config.yaml
n_layer: 8
rope_base: 10000.0
bias: "qkv"
beta2: 0.99
Each number is 500 + 40 x the weight over its row's rms, rounded and kept within 0 to 999. Layers, rows and columns count from 0. Numbers have three digits each. The size before them is the row's rms in percent of the matrix's.

# o: layer 3 attention output (transposed), 128x128, rms 0.246, rows 91-95,123-127, columns 0-127
# v: layer 3 attention value, 64x128, rms 0.152, rows 60-63, columns 0-127
# gate: layer 3 MLP gate, 320x128, rms 0.154, rows 0-30, columns 0-127
# up: layer 3 MLP up, 320x128, rms 0.161, rows 0-29, columns 0-127
# down: layer 3 MLP down (transposed), 320x128, rms 0.182, rows 0-29, columns 0-127
o91 090:517521477596475549545458514546490492479554588526505529495547470520473456505455498527447518488500496596421454494501467490505389483463478461510490475512533466519565505506521485511558481536497500536534460458475535440516516496550452482515442503514458541404460391494473489458482505532438496541504434500491471581464503478525523547506543573490530480538498482508417617463526504494560465476509
o123 050:436562565539578481446465460487458457490507497472502459564530533541476508527491539485538501427519495481520552535420415459435489468506506503502502521467488455520500504463483546463404519455439555465536526508572497553521475461457422483507599443494504511466572464443495423484482482500465475482578487467548450435479471518490496491462458534500501505458459503500538461453549429481437496529544
v60 073:508496504518461502502469564554497489471481531468421439444426546502494508486517565554414493485491482490511528558516510490530491498463551526559557429446479453431514523514484540540439512565481511432479556442561534479506539487517507555568461432480449491522490491533523449456511465548465468463493614476500449583532461508532419507497519507510498494567447522518479492514492536503505419455417
o92 092:527460484503454492532482534572508427460506519503441436454406549501498519496560535548435498531490468534545462529491519481528501495464529484513582483449487451446492493504486567541480512565508536426522514473563556485533556472506519546579463450481478501536499506580511436490481436559502460444523576482532451577552450486519438504502515523510531529541453501521513514481527529536458455417408
o124 049:567487463520509452465522459474464526463540521480489497559471525558489517413458484532431512482537479451495501556511483516502532570560556499526446480577507503464479495452492470524486563511493463584466486547498447539518457524484484519635498525419595511451480526499461515449526532495496477530493506551475513559476531474435477466530456451493513434496423496507579587479470553547496468547477
v61 072:547579522503517473467558530506476439520478491538613435531504450470536483469506490464494550509515576530421498457473482491453496557572490491549509473495488531474470498559497525494539538569469532516513539469399464499443528536451512489516542443535458590510549454557515453544470463561552488471516486486536468503495542462473505538446517483528487471543470500503485437411397503449559508470470
o93 090:478586487492572508520523541482479435523445484506576443537544434487540484462507499477470554489465502555391513490462517453473477547525484502586518499491496582458485508563502512509522476574496501497504519554448435502442590556445477486497512455498474538517532447563505513539449454589506518490530471487471454548485559467466467556479525437513482551500458499514530425461488539410547500502497
o125 052:469467540465522403458471514544444467489533551512511483460467504500526394554495499530477478531589492473479448463454481597592490545474515516525427537475495448441533514549487488468526509521538528555530439491439556538515586487441577502526509489532471485557446542478462558474481470460494431466476484523506466499522506549546501524440470500464456513511517482498458565494462572470524449557469
v62 070:481509445432614525481482530593477513469506495513528507473559465518555496453487514567484502525533412470550524503514480499473583508504492520489542568532470468429569475443495516547444518472495508515486489477447565496511527488471497476449526484461458485441523470478504544401541428480558502486535485481475534513476449441448459534501519631494543477509472448500478458507477486442399519489517
o94 085:451489462453615520481475529568528533413499460478488488524550472511571511454495509552510507546553474463543548481489515525440519512533506506484522538537511471420554478447548550541490571474452492482510465471471564506518518489512522455437554508446492462458530441476516502390501470544547512439517463503542527486475439438454497506505510603516545417530484493491463434520461488475427520520547
o126 052:498472495456439513475502474510478523454453512475460513475480495512519490532581541546470499421484513466439489479497517428526496513491521498488553470538466502497478432516580585538542472420420503459483490473472462437522438466427540503538483497498469477542457599505464506519506437463463528549535382469558503583516482420547560508486472563448527484509472444460505561498452490489495558473501
v63 070:517470519525539486465511505572496499483490430524503475507521526502445499497508509502545496513511578524492467499440485512497532482529488494527547429398484544486610460583472528461429556514475453577483551557544548532465459468479543530570532547519481447484506494399453504536507493543451524517479399475503501446460443449495474442461564532476498506598487505473529477506511494600484499481478
o95 089:533469521508562539497528491578493487486521455537481484481531528501465501515518499511535518477513521526499470489409520559515549482528479481534552463426526491464590457587442528488503534501494478601451507525499547505481476495489529488616495524548482470496483511380449512508448533521485534511484349468468557445505461473501436498452560515530493507603509528518538491511525502574504507474492
o127 057:484490452520508435513529599570498466551484478473481417478468518443473469519443492468436542548527574552563542536458430516445479511481525502491539473495507500489516465470497504515458474497538488501539502477551467557493480525455445533390510484398497496496563562507520491475581493480492502481497526573497395496501449468509557470490506481439462471528511549547480489477558608533490529529457
gate0 101:527514471511548498465579519512557461520507508441476505478480416389569515444495449502484439446464502459410511449517435485513532483475537478480568506445481525463553464488432528498460484460456533502466513517480552480486579418514432505459453471498534506524462593485497513443520527465466530491465518541489479520520464455429431505542478478515555476477549517559507457510526567553491538423490
up0 107:456503485454535467498535460495497465517456527569570445462490487566491434485525568519521533517485485485516468488517466485539470461494535510486558538512434497500502420508456460474512492549484504481607528531515573522558507559470536421445343506454473521508453502453516562540543514529460546516500505448522484487536431517508468445422524520443491537506506527545469479549525515465460591518515
down0 112:513501471495522424507527537567437502584613541439541460543534485538483607492520528417514489529493454477528499465486525491498468519518475507469469454542545443411457501470498497468479443533462519457476483498522476505523483495537491505535455455469465532484499474513493526444541477486490447537520461538548489501579498571551483491395555478509402514500418463446463479460501461493494452570459
gate1 101:392426549569465547436476558540497512550491484559504480471524445490501531495526540463503548421467524547455434571567483479444507522464500537460438507529553514472538543491459509519468486488504521469576568426514530502536529505528463566514483480479508494484483494485479488513496436482494498536466494516563476497532489515487393513519529503511457480459494535475537566457574571599536514454426
up1 105:563508518455431509492452532499440580514504523507495481536513485467486488505578546528481503562512559514433438452548587542477515579471466466534455520487453523474462456516453526509519563532571469538527495465519449521518506507430502436538473478472461487533521490504480498495574533560556536600511413408450500485542493420496530498532472486466502467520559478548470528500489473542483469558573
down1 107:504485469467462508483487441431522522510489537506508490541457583519453518407502536510478470533463511459458372520492489516640517452484487453581498446503523556499457523486554474551576513529582474458563481489489489457505507472491464539460507548535431565520476486495466520502476525453489512479469528482483563516512452418491539464544482537480577497540451477470470460530447521450479470444500
gate2 093:538476456501484521492403544502445510474516506519469522526567496489494537549550478470480468472563519511485497526501481500512487590452505543564488510533521473421600478470510512496516530539485563432498523497489501448533422483567509556445574457463430484471501450459558497479482510526563556527490481472573573505521520553497494497431518516399518520433450512542512501424483426520449440500467
up2 103:518433536532531488504474516521451488525514416508465538529540537492536544567491538381548538555490496583436572534482552521479573513531472553571480529522527561524545462421435486498464445549496518475444477563513459582529521484490522458436512469543506503506558497521512475419444491518557485478421440505513503499475568445529510466481479488499513527531533493541497486509523537527465463570475
down2 101:511522590472495475513497580490467485480549534552489564430553472487546501503499450497535505477523499451517513484512413485507529581549475430491424495476557502524552505572559514452495546552479474511542487512546484460577510495521524506446466442587436443509585484426496531513501479475513510504504496450504501568464487496552431470473527455452584436541484536513487480477582545495499526559466
gate3 108:486425442479491500567523502505491521472484514486469414449523494525482485508501566575472431489484511483521571481544469510408454531494513517464411485463484450443521454464502535457553466501534518515530479425506486542479486576510472501503514501502505448510607513392525518546474454498438511524499547500465497483426450466542448566506561470415532493525514513502502543509516434447465512530410
up3 104:477478455530514452442557522542524479587474458522510495466458459485541507467518442511508549457517484524554477496500538495556502484532545600509580480481476448534559540528497474628553468485520495451520484510422436451475513400493486540449489485527478466529503481475518520507543549528500493536438461475470486460531515476434558547451456504513500458486542516433563445466591529522430544501502
down3 102:525516458492394544509528434454522459447519475489489402459562489464537519532521512539511589460488527512512485430496545506464430498480453590478528414552579573462516525481486405469453569491531515527578485529509460563493512439441514559505516460456547531486507473543471484528482525496537510437526452445529530477483508525526524523494548512490490448492498500481534535431503517535436506453517
gate4 101:540538483513533498483526586539512452559476475433501466470488494484480521483552501453465495475459473485515491551499479465494532538477417465498542507526534506555448483553538389617468490489411450511465523471533516459463454477549524468470457458476499490585488448486583482580524543492521521513444556526478440433555508515480525450507472514534516463504402518434514500516507484601474488495513
up4 097:486462532463497530574444525449536486512585530496564499529445562521630565464528556515444495478535528549535490548513511476507498494509460459456523436532589522508491530495464516498508480520548494473496461505520491494530501524435556524519446477478492429549503438493474520472545580524480595483501474506523537489491451530521537526546460497526499528427424514486463461393547526563428480523524
down4 102:477595579456572602458511466445520505517485459430508504502496450442528496505538483499434426501448543437487415468500463509439505508565553427495428564514489521507526498503549507501500601536499513491481497493519452499429455544464474483500577506428522573544507440537482458515474449456499478520531504500444497517483509518515553453495453565471445514532467520507453528553483479495504471530527
gate5 104:468437514518518545423511471555523500474527512527550436461541476445471474536569536446444522530459412547492470420531477423500513538477436467504457504479497478548593472442443540553458491484518528524487519535511523526461511418507433531599529564550556471476468509516588472543500516470498540536452478539462470574521483549469557495525542453499510486491511499496451470504446533500467558515508
up5 097:474511497556468499486490500489483485560487445551530593534526531539555476503457449540468569614470457460514487448489486425481522557508436528474460485511522431549466486477485477518498562536497506529492499506465549549466557454471504555572513475478516498515491530480561534531520453470446454437513500500455492560453421490511445476483465524380511507514543432445472398479554487502478482457482
down5 104:530519520523503515513582519547448526506445540488502506502497512545481452501511416443538537577526496485500489541361544463549525539475450498474498493546533468483467516535418507549511549454508471498489476478483451489533510375513475495534510510578472489533508522498526476568447495450462498518477555510478549590497531486518510510506500478484424499442531468557402473461483548496608511543465
gate6 100:515504464490399560525534541522504432515507525490476543526495513417520582519470488481469490537574467463570498510543492482448491538473445567506495422535445481454433540530519490486504532517560514442500506546483471437480478471510499531495470556498448479462476504436466450513519469495406544511591516479455542456473438483466441586518454469488552461424512461428515548530517564495540485511519
up6 106:422512586513547496436506472521462502502484433523468450478477528483569515446508488569506457474575511534479418488604492527497529518486565489497502514444438513517521556538623496442558532470482486489508507479494540540534489467508480508542507453507541510499522466468448450561523535457544459579423521475439519549483471534486449478539532501426511547521513474600482476439460511476524518484524
down6 103:501509489533524460474474511483467547490476509451517469521511534491493548484478580482552454526520508510432464537554497523542409559500492503517484536469398549476535569494536509420492577485492518517426489535518451496447520467619523503544482519471480550461513485503545461485555478447531531510514461462501499474550506588521425509489471478488519506582447463509523570380472484568568486509481
gate7 095:569486451472465428431469584445503514437444455454532508454469470532497517473578503504566526493465530543498466479526528489513494439552486565536536553473436501519544555453546447484449512446471531477502434470425526445545534543509576494472500543494513503481500544439486465452495472516454484471568430532499568574522589507534484464499540541543553484499497460494495479452469510533533539565517
up7 103:482486551494460491510534501503501456508543415540530561498524517457437496472441437511487580562550475445476476509510442461488488523499429477503520583452451503527514522498490503543455438438518517519505549455527499487500470518444480470508538514443452592460472498413544468477517426564531481426536529543477495504540525526566473399491556500480533437482583456527483450467527518441541461467491
down7 103:464520521451517525478534487551554528485525466553456529487530478500463510542468486498474508513498572584462570439509542498476494511511523446528480491482512388477494483567512493553475511522546449514476525554520521482549455531490477521501474456460482466438548489503488613482578519524461409485547421435441509511427491545477515442537505504542392470537470489497451519541511397441522484486505
gate8 099:541552558528454530566423510580525538514501531532481495443493486531484501479527567520542549537465459487534519526530520496469467569480410519554547499462492532446489504487469564530400477468529546502574465554476550487484570481524560513449492496502488511546530506478479537464460474516404400551505524528511455478499482484495486433522483408500568448450476494480516451485500467526446510534587
up8 098:470471470492554549482537526551554541460555464446532488467502491522554491491418516597456464429507442499505485467438497480466583533502459513621494440493546503378473520528512537495479520520541486450575473529496527487466473439530558459460579516482512479527563504532537531445485464463554520572521494494451479446534542482505470461512508529485504589537480529514492506511447513480517540530538
down8 098:447500490512503485553508520542481487535514443458480497458495518538516399555516543536463431516546551474556568501506526482535552533473498433492518460489497454547463477536602496544514495462512509491526484499545581482503433475455451524458476547512444516551547544534538550505400443499524483506495440459443520461464458504545446497520434528513489475438549530461548522564451553491561538422554
gate9 102:483533470436463529516518555499506473577410560479462554508466559503481585527483534529477494494495445486417496486489491486504473461512467584500501535484492499509560503485491511482503503532421451461428536518496502577539622540525521577461498549454483461485462512555530564469500474494546431496512560519554500552466537487493433548539472495545568481555442546541493497545556441515465508527460
up9 102:491542461520461439521555444540582506501539517498498551490474503523488489515500582491505512447495469564503534496480468487465623432551383493547458482495514528487471529527434494572493454463506473512554514538517463465551496501522428444490543612562508544564518492434478446419542434492478542472505544501516526477482492491459551571529474517461481532510508506498523496517484477456485444565469
down9 102:486521534497440470505469568491476534510437474449543565524607548488594386502429513486474493488540466551511490494457513448550447470502503465475501450491521511463523490455521517520493558567558472499469451533445574511491514499527503558440519480535458481450436454531465509488437560444528460559478521503460502571453524446510491532455485455496431418454467484514550454505552510513508508502542
gate10 099:560512571517470542556433467487491500479483556521498532491450543452494545415419527543461473523501477488448526495477550494539461489497479554517503471471468524459503502460490507498497529574492528423562506488572455475506550416510535532522509523560469354550446495420504526458486456532450472519483469524481452477547535531489439517474497459470533474509520528422521506417567531516516444454532
up10 101:507509493442405572551513440498504556519446504536462421563453502487528496482511484583535549494521514521446487518539531527574474398490520502487477530523518475528479467499504514469533468470527525468526449510466517485516456508543507538490558462461521494543480458451570488444507604497455471511546574502510489545516547513476452475487489532454525557543468477586480426560457491455613531545530
down10 103:531566460438516455549499477520487523479493560492414499553484415478532511521539532487481495487493525573493492501511528494551492431489564514513499489442519496503534484455395493505440482553487492460477455464546461483457517509526583538547490437497532427446503508494435533538509515449459522454504474455481501567509569406500511546438409473453386515484507537531461489515579459504488516481475
gate11 093:448521471492463477490511554512555518444563499560484489478460426445510500448539512450501492473471547530472484444504575507518517580607583493457521528512449525509460496494462452461415554536488489488529494491526445522519441498492492481502403455395488433495504503423522507557499532523479548396493449547555493514472495522510475503493534491558520516492489483500450518525450545497498557405489
up11 098:474463532457497563529562522510540461473469484516501472501455466538532500512536535461531485546557509509459385472541500553593459523536500492503533524558490515468519510560551453480523469448548517566493509529573459506562502468542512515537567513437534444477413465562500499539476546416592519513501573504506504457505504445567535527470463499531505514576464492562523485448451454466454559500492
down11 099:562475488553506478511415526494522445507392456486516481514460473522526638514490508529463547477436479487570561535548478507519446457479452510519460512537454504547558514482548541486527425478545529501545442488499487453444525455447513474502549626487495529504469480452518544453524531535492487547490466553493523569480550502483525506544481469473571512436555570513509537501551529486500527496536
gate12 094:447481453506485435419528473527568516501521521388563530497547502467531518530525490498527548472481516513481578542418487481499526538498541468474504501484467493448480460498558536514475446404494505521523561419477531473548543452580492526453485494537507469562518521437558545518524483478582528569484552502511464469499563527521459498566600503489599484504477514527458462514479506515562514489463
up12 109:472495522474470476542502542560456515479413508556465543555519558532467502526535468523564441490522488475463497428533411472494434476471579425524536505512523493523531493562488433475516469505441359513510497512522525512520475436451463530491551535503460505538518505464497490521455453469498476442570539491456492520523474543567471546389514441526516449432532448439468495520510481484513469524516
down12 113:503542419524525543500484483570485501498516518555541486493532562566528528450484481554485509491441515522531546515526482434556526517534422512550540538502498484500490446458498404440433471487486469496464417480529500499445491473526480486466441429546469495544565540438467548460460533467538548472472527484405505488459586504559452569520501494467413552434525452511547513451527471522526468508514
gate13 097:490437484554514526475495489473474484512504453485542474519520442468462545452481461578485489510482430601508403534508488548516514488575533551528449492513525577533503504513512479493451493528520491435500476419522523579529455502448523496563454444579477448557471524495434525525470456415413510509506532484542522503537520575526525526558486541516480494506498439480495526473477451590518531581527
up13 097:552479457543568501579491487503473496488452550482436504507534445523485473470533399517489463444528475476503502462549522441476593570474501518440595398543500442508446507523520537526557490543473535482469463470570565445483471491483490455434509493461511519517584496511508517489464500493436459513453521412422500476484579541497487504475406537535522488487488459515542510496527505494460499497545
down13 096:514486434509473497556519451497429539513503520442546459530560559546506525460540411452552585477465549406449464464459514457575496535523473471482423487465517534553538430538498586461515556485466533505468473476502502480476503438477532469508484557458527482488575491485441457485537492488517487536488536516496453417488535454482535501530455507496422533507527515600587494484492452492506508514470
gate14 098:444484495500421530471574531508578442436507525510481516543447533510499504515507590509489529399502550578473486451583495554528454564519503543496537519452524494517481532593505502486514540494502441467470505540508485496585485455521570529455492464524448605486442473507477485538408539429506528524518464470524452429491507481441491567502507455483476545490539510499497472580479489524469514494508
up14 115:439448574538604490464608565490542498475464493497482509510497516556546440438485520525507520469496484461426489490493467460467448501500552525503487496503577531568513500521499461503463493495502471458449478519528462531523463512490502455498423493471482537514449405475429488413461563423500482460552488563460549465472477447429509557490514506492494576551488495544465467479453514536512425533459
down14 103:481581535570485460512453482502475534510546548550527490556532530475567384437626520526506494531473444489556468439489563501525470525509484449506442501532512509456458522478506509518509454479470461542582459531557420559420469458543552483486513575426516486551466460501527559468528546529538487476488496530488464520443479468584501523533505508494532504486449525528498525504480514492542483563519
gate15 105:479522422454427473498471496463525543426481569514520494430479507496527450581561443426483536432450536545482542487588459518487598496464433536449523483457463504481485522533551553520559462518538495536524541483440496467534487525507447451522427543468544483525468472528480514460483551516534461452534505533465468517456430441510501545457474558462509503492517578527546460449508501475460525469541
up15 092:525504504468486545451496482438524381532434458535507451536536466494433511487524501538505491574577453433528433493540499491508455497462532463545522493496527504448512445529496481523546565416502490538541464591507499472569511485493443605488542540516489498539508533475457525506532495554514501544448548539489523565511571515471516481542473518506513453478445452441507536474472473409458450558543
down15 095:505480457497514568487541541544533528548496476522523497487496500488464466504472450507519557508538495552508502501538549476494442449567577525567471499545491496494433459445455493545453531493462486507480514529557589524470509476509583521508519532503469487570517503518463484520524417509417490552484481457505527553449525550404511483429531495508617474484476417462542517434528443408537564492517
gate16 100:518467503527554469553472517504439465485515479496548457503503496522494432544556492485469445515508460463574544567547548488440456553542478537486558498542464548500539485553583533528459519439499551520506551499459554491452555482492405601554509510498518514498504491458565479590528551437515518468504493496504444534526515520575453594524498497514514466485548571477489436488476507539445469430493
up16 093:412503543491503550507521576489490468524510454451521480476509564451424485605542494446589554456559493511585501494468492551524460495425498521567495504531445448538469516547526482501490539504482479505452525459440493495478506521494475559498532495491441485502587491499482504486531404471584425469531537455462506524549444558531512491501454468524481469556536532466467445544489416538497474504470
down16 097:460478505456496426490447536505494496528511506525540583484523501494444488594510443559428435583469526500418478512536409503524469447470495456488486565480532507478384425500558500566524513501477501501468476479489482468475542423534462578506472478506473433562512565519468530513584443495420516464470491495508509448501555526493568539511563495477496533471520513475469491494505509505568474512479
gate17 108:528483450524491510493518508544508486483497531463506451454498557562561551503493498561535501519454556524535530495464513462442540535559577495506509475396454503553526494474425552476536498420457493506523585459544569476491448527543511443471447505432511512505469534484527506534486488498481482514539552516540463560468551520617523522525480466513591461503515515490502488471541514511473395531395
up17 098:481475450521569537535526455497570555487474479514430464513521533500458502531427527519440566459505485490483461429459461517503481495489479537529549487496466474552470511561523490462471500525439502539506531490590449475554500548452471547499601444453535479536534508535511587450516454520523452446463479521536485457464452535468451585442494412592467548535511514486434531525447504535469520490508
down17 097:526443539483427526499455464523530491465439542563503535543549503470502509524509517474545510506495448468532487576557632439466521562518502581443481522523456540500506527477474489516517462492499392491554499470462479493441478572533503503461475560527513450445491478456454466533550498569533539478479584483432500498548483519517423488495452436457494490430474549547524552484471508498536492563523
gate18 097:463515501513462535525465547518467520471521502531554419561504548454476505399582499512480508498471502493525565403503523563575506534457487465506521497477546550530473435467469599506507509576504500433525526537534546489491571478471504529518482598455575557413469540512578495573476524475514520513508492452443446494549545562494516531497544506483511484513520457510531530433527473509483534534513
up18 093:495511440563515485481478499545554503559548504578519414441542488435484495447498550504513543515467496511577559476535464453478508477517559473562494434536461489499448474581523562512444497484486569555540489517517545524489537514568493493508573493473487554512527533479458558533500483529520502542506480554514477435460461571545483456516436489563449462533575550455492536403486533503433531484514
down18 097:490548522480497539545484418485557564522527499506477490525544550514557436508451501551458540462384513501464593488545558502526483511508586512511492507453485475577456493565471539497497542573497545473525457495563441539499465445532554537461588489490488560513478498470502566459515532466535459447506479478465571450517478576480478561478522448511536480460449541541529461535486534505483516529442
gate19 081:439488576487457465467515522491464541479546503466518463493482422506446504554439557507457450460408532494556526444537443487549473518453485596501512535498551539462520523501477549564440481546524584538550492521530481502473482542514480536565520470515464536495519461434464457534497459550534508518516481432502497489488473515454546480451503408472424533410513474463511513401534499510532439493493
up19 122:527460511598496486463520523509505489431484532593508481507470456517499460553503490523564454504461522425576592445461466549468458508468489493478492543466480581531510466465423506530459475518477537556507508548540549554487544576450525492490483492505471494411472493513528473455448490516579560520464552495547516474488445490541475514473578460529488567484461550544474523441508492519458420555469
down19 121:503503532596502460472504533489471502561506530566498521487432495539497402410503443522500484541503446506538486466459550555423472486503506518472524512491498576516546488504509489418535470534419548540556519527514468530500522514461517524477499502512572539392456459516522507445467527483587472482481597545521502462488441447508456563466556480488437521521461535563490526479510567443514480526478
gate20 100:490402550510473518517620532493434539495568503508509507486442531476512542446542521446477455530517554460549519477471509443515494586607583495536527495552485482513508535556525513490496454434472506469504499593522512541503446476470483499521553471435516448457485496488551518479554487487506518560496461520532512541472543475585532511513569514457491551447471566500468465428450461524539493456497
up20 092:532541525406565471525470477510578534485469488569515545454526576485522516460500502529531534475437589499512564535515467521537491492551489475468537486481579526520503523497532481524460434484484425509414421516500603503455404471543544499456580492446458482501514516470453525530507452486524464506453531492524534497531528500551508434473538496555455495555519478512532519575479521449488534428526
down20 102:492470442474516503498520525450484462463486502472509512500548519526538437571528459533555467449524526435452534516534374549508472452515478548491490562490482458487523512468620506483506430525424521515489482468456499478457437508481466489512484444513512518500492502457464520546472528481475442503444458535545533536496497474530573512540500483544693520516483484535506480490535502459493565529531
gate21 091:499522542513456516514449506519539484515522481441538470523479546470487555566558482433493503506502440511522425502508482506599495477508486561513440508519467535438503500462491500466499524538450403546478474460439469469545449533450504494449483544409450510519578434563505530558526467528521461474492472495520527496501470441485493512522510419452459553471542515575392502584459448467464534484454
up21 082:435515466560546476519468563555421484471466561540544483545520444536442507492499460527582488504580500617518468516489566493506511450485532505456501455428457475532555447559488417506553502456513501510555577546513441534511504417524519494513437488498455507516479527505536510578514479544531546506486481526555431497557476527470536480488545468497512509574509549524441545461512513530497509555496
down21 094:551541478434486503439516526475481532520464472486395525519421480529589436451485501534467476480506485489427499484535533545476433516520511448518511476485448521492449537540462423534538446454575535431460510487455492535403513494503459492547557485540528464496488510415496515538513516489510497486448506451596477477504483493528513445507491586509473429564524447474541542468454567539454488524525
gate22 093:573480486506490466525450563471471470480496443473477520411560510467506399468471465510460496510561547457557451458503532490563559562473477586529495522393526563500561583453524471467514510518469536549456528457471556503483473436489411494474542478499515474496544509455532471512467545472506445421510572502466536507515529466529557511522509464506467554532503433524506518543510517574495518528484
up22 090:428521450484501507503528514500502541516472555543515536551398519511469539496532459510462496453564469489455510489417453489477483459493576527465484515494432412531465439483442492484484506488541475514474468520458482491499477469492449505463417467528417500518459503440436554497581440515556514541460547486500419447510529518489505512466408480554524573563523457542502440474433486470525569469498
down22 094:486452526536498527437457459514477528463497502510493491470511425516498451496490524488496478482509478512508515527565550618490481515480506430484505531488486541470463443552540572468504487561516512484450534490470505515475499545544539513566546512424540536449466554586453476518519504535488514542425441541578531505577527450433557506510530504478528385427492544480455535549486503524478588470430
gate23 088:503470446527447502461464562445553534525411548505505436483511508464580584528510502518401502490512470521497491495493556455506509508529533556567508474459508551482542491524421549453493469519499507478523594488543490463507556489546456475472520516456461536588536457548496501480444554492492504570505601498541516439524473508474436486505473506505489533526470503499368477545514477513493565539472
up23 086:571582470459501475458549561538450445428511425408502539411542516494526432514513436456506483453533536480489490525476491490440524462515504523522484411461570482476502528424522447439483489496480404473499511554503496514518478533479445406496487485536506492572566557512468500498480538480435434501454535551458482489495491542472456537557523477444473480477531506520488526495523522457531506481427
down23 100:473494518489572446465511498529441467529517505460532599530518549489474369467456521500536497530549467501435507499585512482527475482476448491500481531519561422464491506489567525558555505504527486517498465545502540566443483474529477494526465477447590489516500517502463496500493447472540479472446483518558471508505486448566565488467500527495489487496532569379564503463425553503428479496441
gate24 103:521527474573514547516601492487512436482548525436556517535507466516542536513501509491489522552388496533531511511493460490460532527476484463516459507483527423585516455499449488494482551512484497504498383524430514468569495478551547480526542478527531509584572460473529531519587472592519509522443544518497533520563442476459521498515429494440513495508519501469520561549421483487541471492510
up24 099:570534466452421479418500469434506487452528467454497454520483422453533549486521471452505443556508522540467492489565460555536513447480548491470420470422530511541526513504503504453522496541424467502519498530557475489502557526493508490493540503495537528596481524476584469514552422486541514482510445546497503555514554435548436455533474546503531473479531433463526528559472506500570551554495
down24 096:484538459546504533540475519524507533517570496448536538491488516546503513444540512570582491483460509482488528497415548468495497458496475478430501507493493443481482501549407441541555485535431529572476499452534446495430545411467462452467507475442515556451524544527497522556449486410495444600457517462513477512558453555515474508488511523569480439514530509540463516488466449497464545554490
gate25 098:528483509520477561559439546516532474546530516431503523468486454526526543477535517467455550482474549497480430433486512473515502502471440555428446442537557523485535424475525548501500500488476456508471528422476538511497523527550424600572567489513496452474478535416529571484541515554446485499433465540516486427526497482485481510454544513459424522506473568529565549493526493504562473541524
up25 104:496392487493495567504448468577444455455499491555441524524544539551446517450502539486490497529530553479515471508415432531409501508463476519555452489477505539536562416546569566496524510508467484473501537446464520539539506485439470504534525499502494504411565510447518515504515531501522478527480489532522527437544533530512541474477510482451464489559572427527554439550525467467547471512430
down25 103:554530453466488506526506519504508551518534493560524549537585460498444468425500498516485500476443515457560467513493577501529482468570471532519474512522420508474450516505594457477513540533481498506501568495530462571462483562509499521494521494525555513443534428535496524559454463518511522512423535527454545490451512490408524586466501485547397466491558453581534422529488525473544488519476
gate26 096:491495528519518535518516498461556516526567507503518514492526549557588462536483542504484524481490505463506538537566505521480425508473461492567517474532465475566479477457536547500492422540458505485510464550564461479453424451458485533499493488470527427521505433419549503452496491458603532625460469528514507490513527491406476503562519521550503455497503528452570511496448562538580495461471
up26 097:430508510484435408497488521448509456524507490478549518471561468476502428439526465539525560517508479554521493498515521515551541493471482565502549491419435472474497492462478501484502448450467498533574457532464464542514542452495510440444511490527497491446575443526456527556485482544533534571563592455472479499551509460546559432453556518472540476500507435492404511513410487515505484465508
down26 098:544501539522529483478593523487499528520459502501446474489525448572458399457531527491534497457511471498500505510488555485484442497519476503519539448517488511467532549605486513420466518570499462546509431473541524500475543564409493473429528519548486426503479533480479485495441487553513515483499529463539523485533533519456450490511489445525670545493500472541525475566461489563463467494502
gate27 098:503486564579479498509460536523491451550518495448505564475538509529460531488536518540509547520480435542453581526505538519467539472508503471525489530465529578514453560489533471499533500434532465492553528491490488594507503459501505493526478475508532451470428472488428439507501532544512504486623536410540540447440433495496523514521504482419480427478546563512493473478561507526551405451480
up27 095:523484526475511489552542504543458523487480549549489495485469463482407517491466519457420450522569440568446505487544454482512549516472558523469509446451493570458483530482518458489449483555486472511469475488568472555598574495452516483512522430466465542476461529533500431474478529429518472450522448434496572532436485525564507520549444534531477527512566478506459503544496532539435512464424
down27 095:464498460548499492474500484419522507477425537564486512468494509480476428516477496504480506493563432522477535491526512516467440552501520535479539510484556446486568429484471437484450445543511525593585464497531504597529514441459539475502498527438499538426443539542517511524456516441488421495472504487492541541507524525465454560518541549540536401502521462515451505506560453536503519581444
gate28 095:476399453489481554514523500426445494435446534481465530522461588507465543588541525496469516494528468514471481504516509535442464529473525535541452498468453427529520513506559481508570502489519393530475489530533515477504585468518550513471522457453432539477446535501468500565521478541569477525538460453492438523543510424566433462468498479576480542504551542517469475541513469554455499495498
up28 093:474545499495501540449573529532489436501424532490477501540540512484461484504552528538463546426494488493481515453540495592442543472448504529552511547500527396529512527499534446450567482582418471486500619505544535569503520481575561454468524491558483464536491544464458516527553470524500432495511535466465462535543490483523492514500510471502446529548456506541424529506532475492423492501461
down28 086:525488502482565516518511520496522478496551505523525471439489449468514335496476552488453458522477482510559439456582551439539509476493480489490422502533482522471467521515493549498495529454486464456458561503481485451557471438492577460504506538516486533523528504429475467582475453527520532566491574485478553516535543569402535521531487511480477482531536508503449536434451532533571528518465
gate29 102:485457459492536487515476519496514544489503471516586485435498496487469534477542447424525554542524488506439520472499525536424436535500516529500474507510458528535566496555521501476468572487469508493471455481537502539530558449503408549549482489431375472488491560435499526521556543494514500518507437590466532553501543464521492500473486503548522458448597523523477489410497589548497474481453
up29 094:478528553516468475503464465474485599475502486576440524502489529503476532484365474515486516482534475509491427489476486514498489485500570493531555537540539535542468443496569509492444485487484570518519434433456502474438446504498489561554552545473561594507436467538568491517447493442502479497466511523529498506412456541524450533490453489538514521489541527463458460551513505592510529437531
down29 093:455505505488484457482493507459536530548489483540511482445490555540456546543501496465498565498493500478425427433563501533490505510554448489527474395460547462527510517501494539463513532516442521553488487498480442541527502493526547484462575507431421539494558492489521483466518559551531507510458489559489527497473548473576510547438503548473413502440514446481489452555494564383589506509546
gate30 098:525483489490513492514518516505593500506486480526570578486477429470424542461484521460492569499498405501463509559453496453502478502543529556538504479468465552520566584458460491502535508535461566533609517423559515570480515510470507502498498508543533494527466598503566519531463497421475494499510520459468462482590536507519481501445566524543476427545512516472461522526530520566544536519486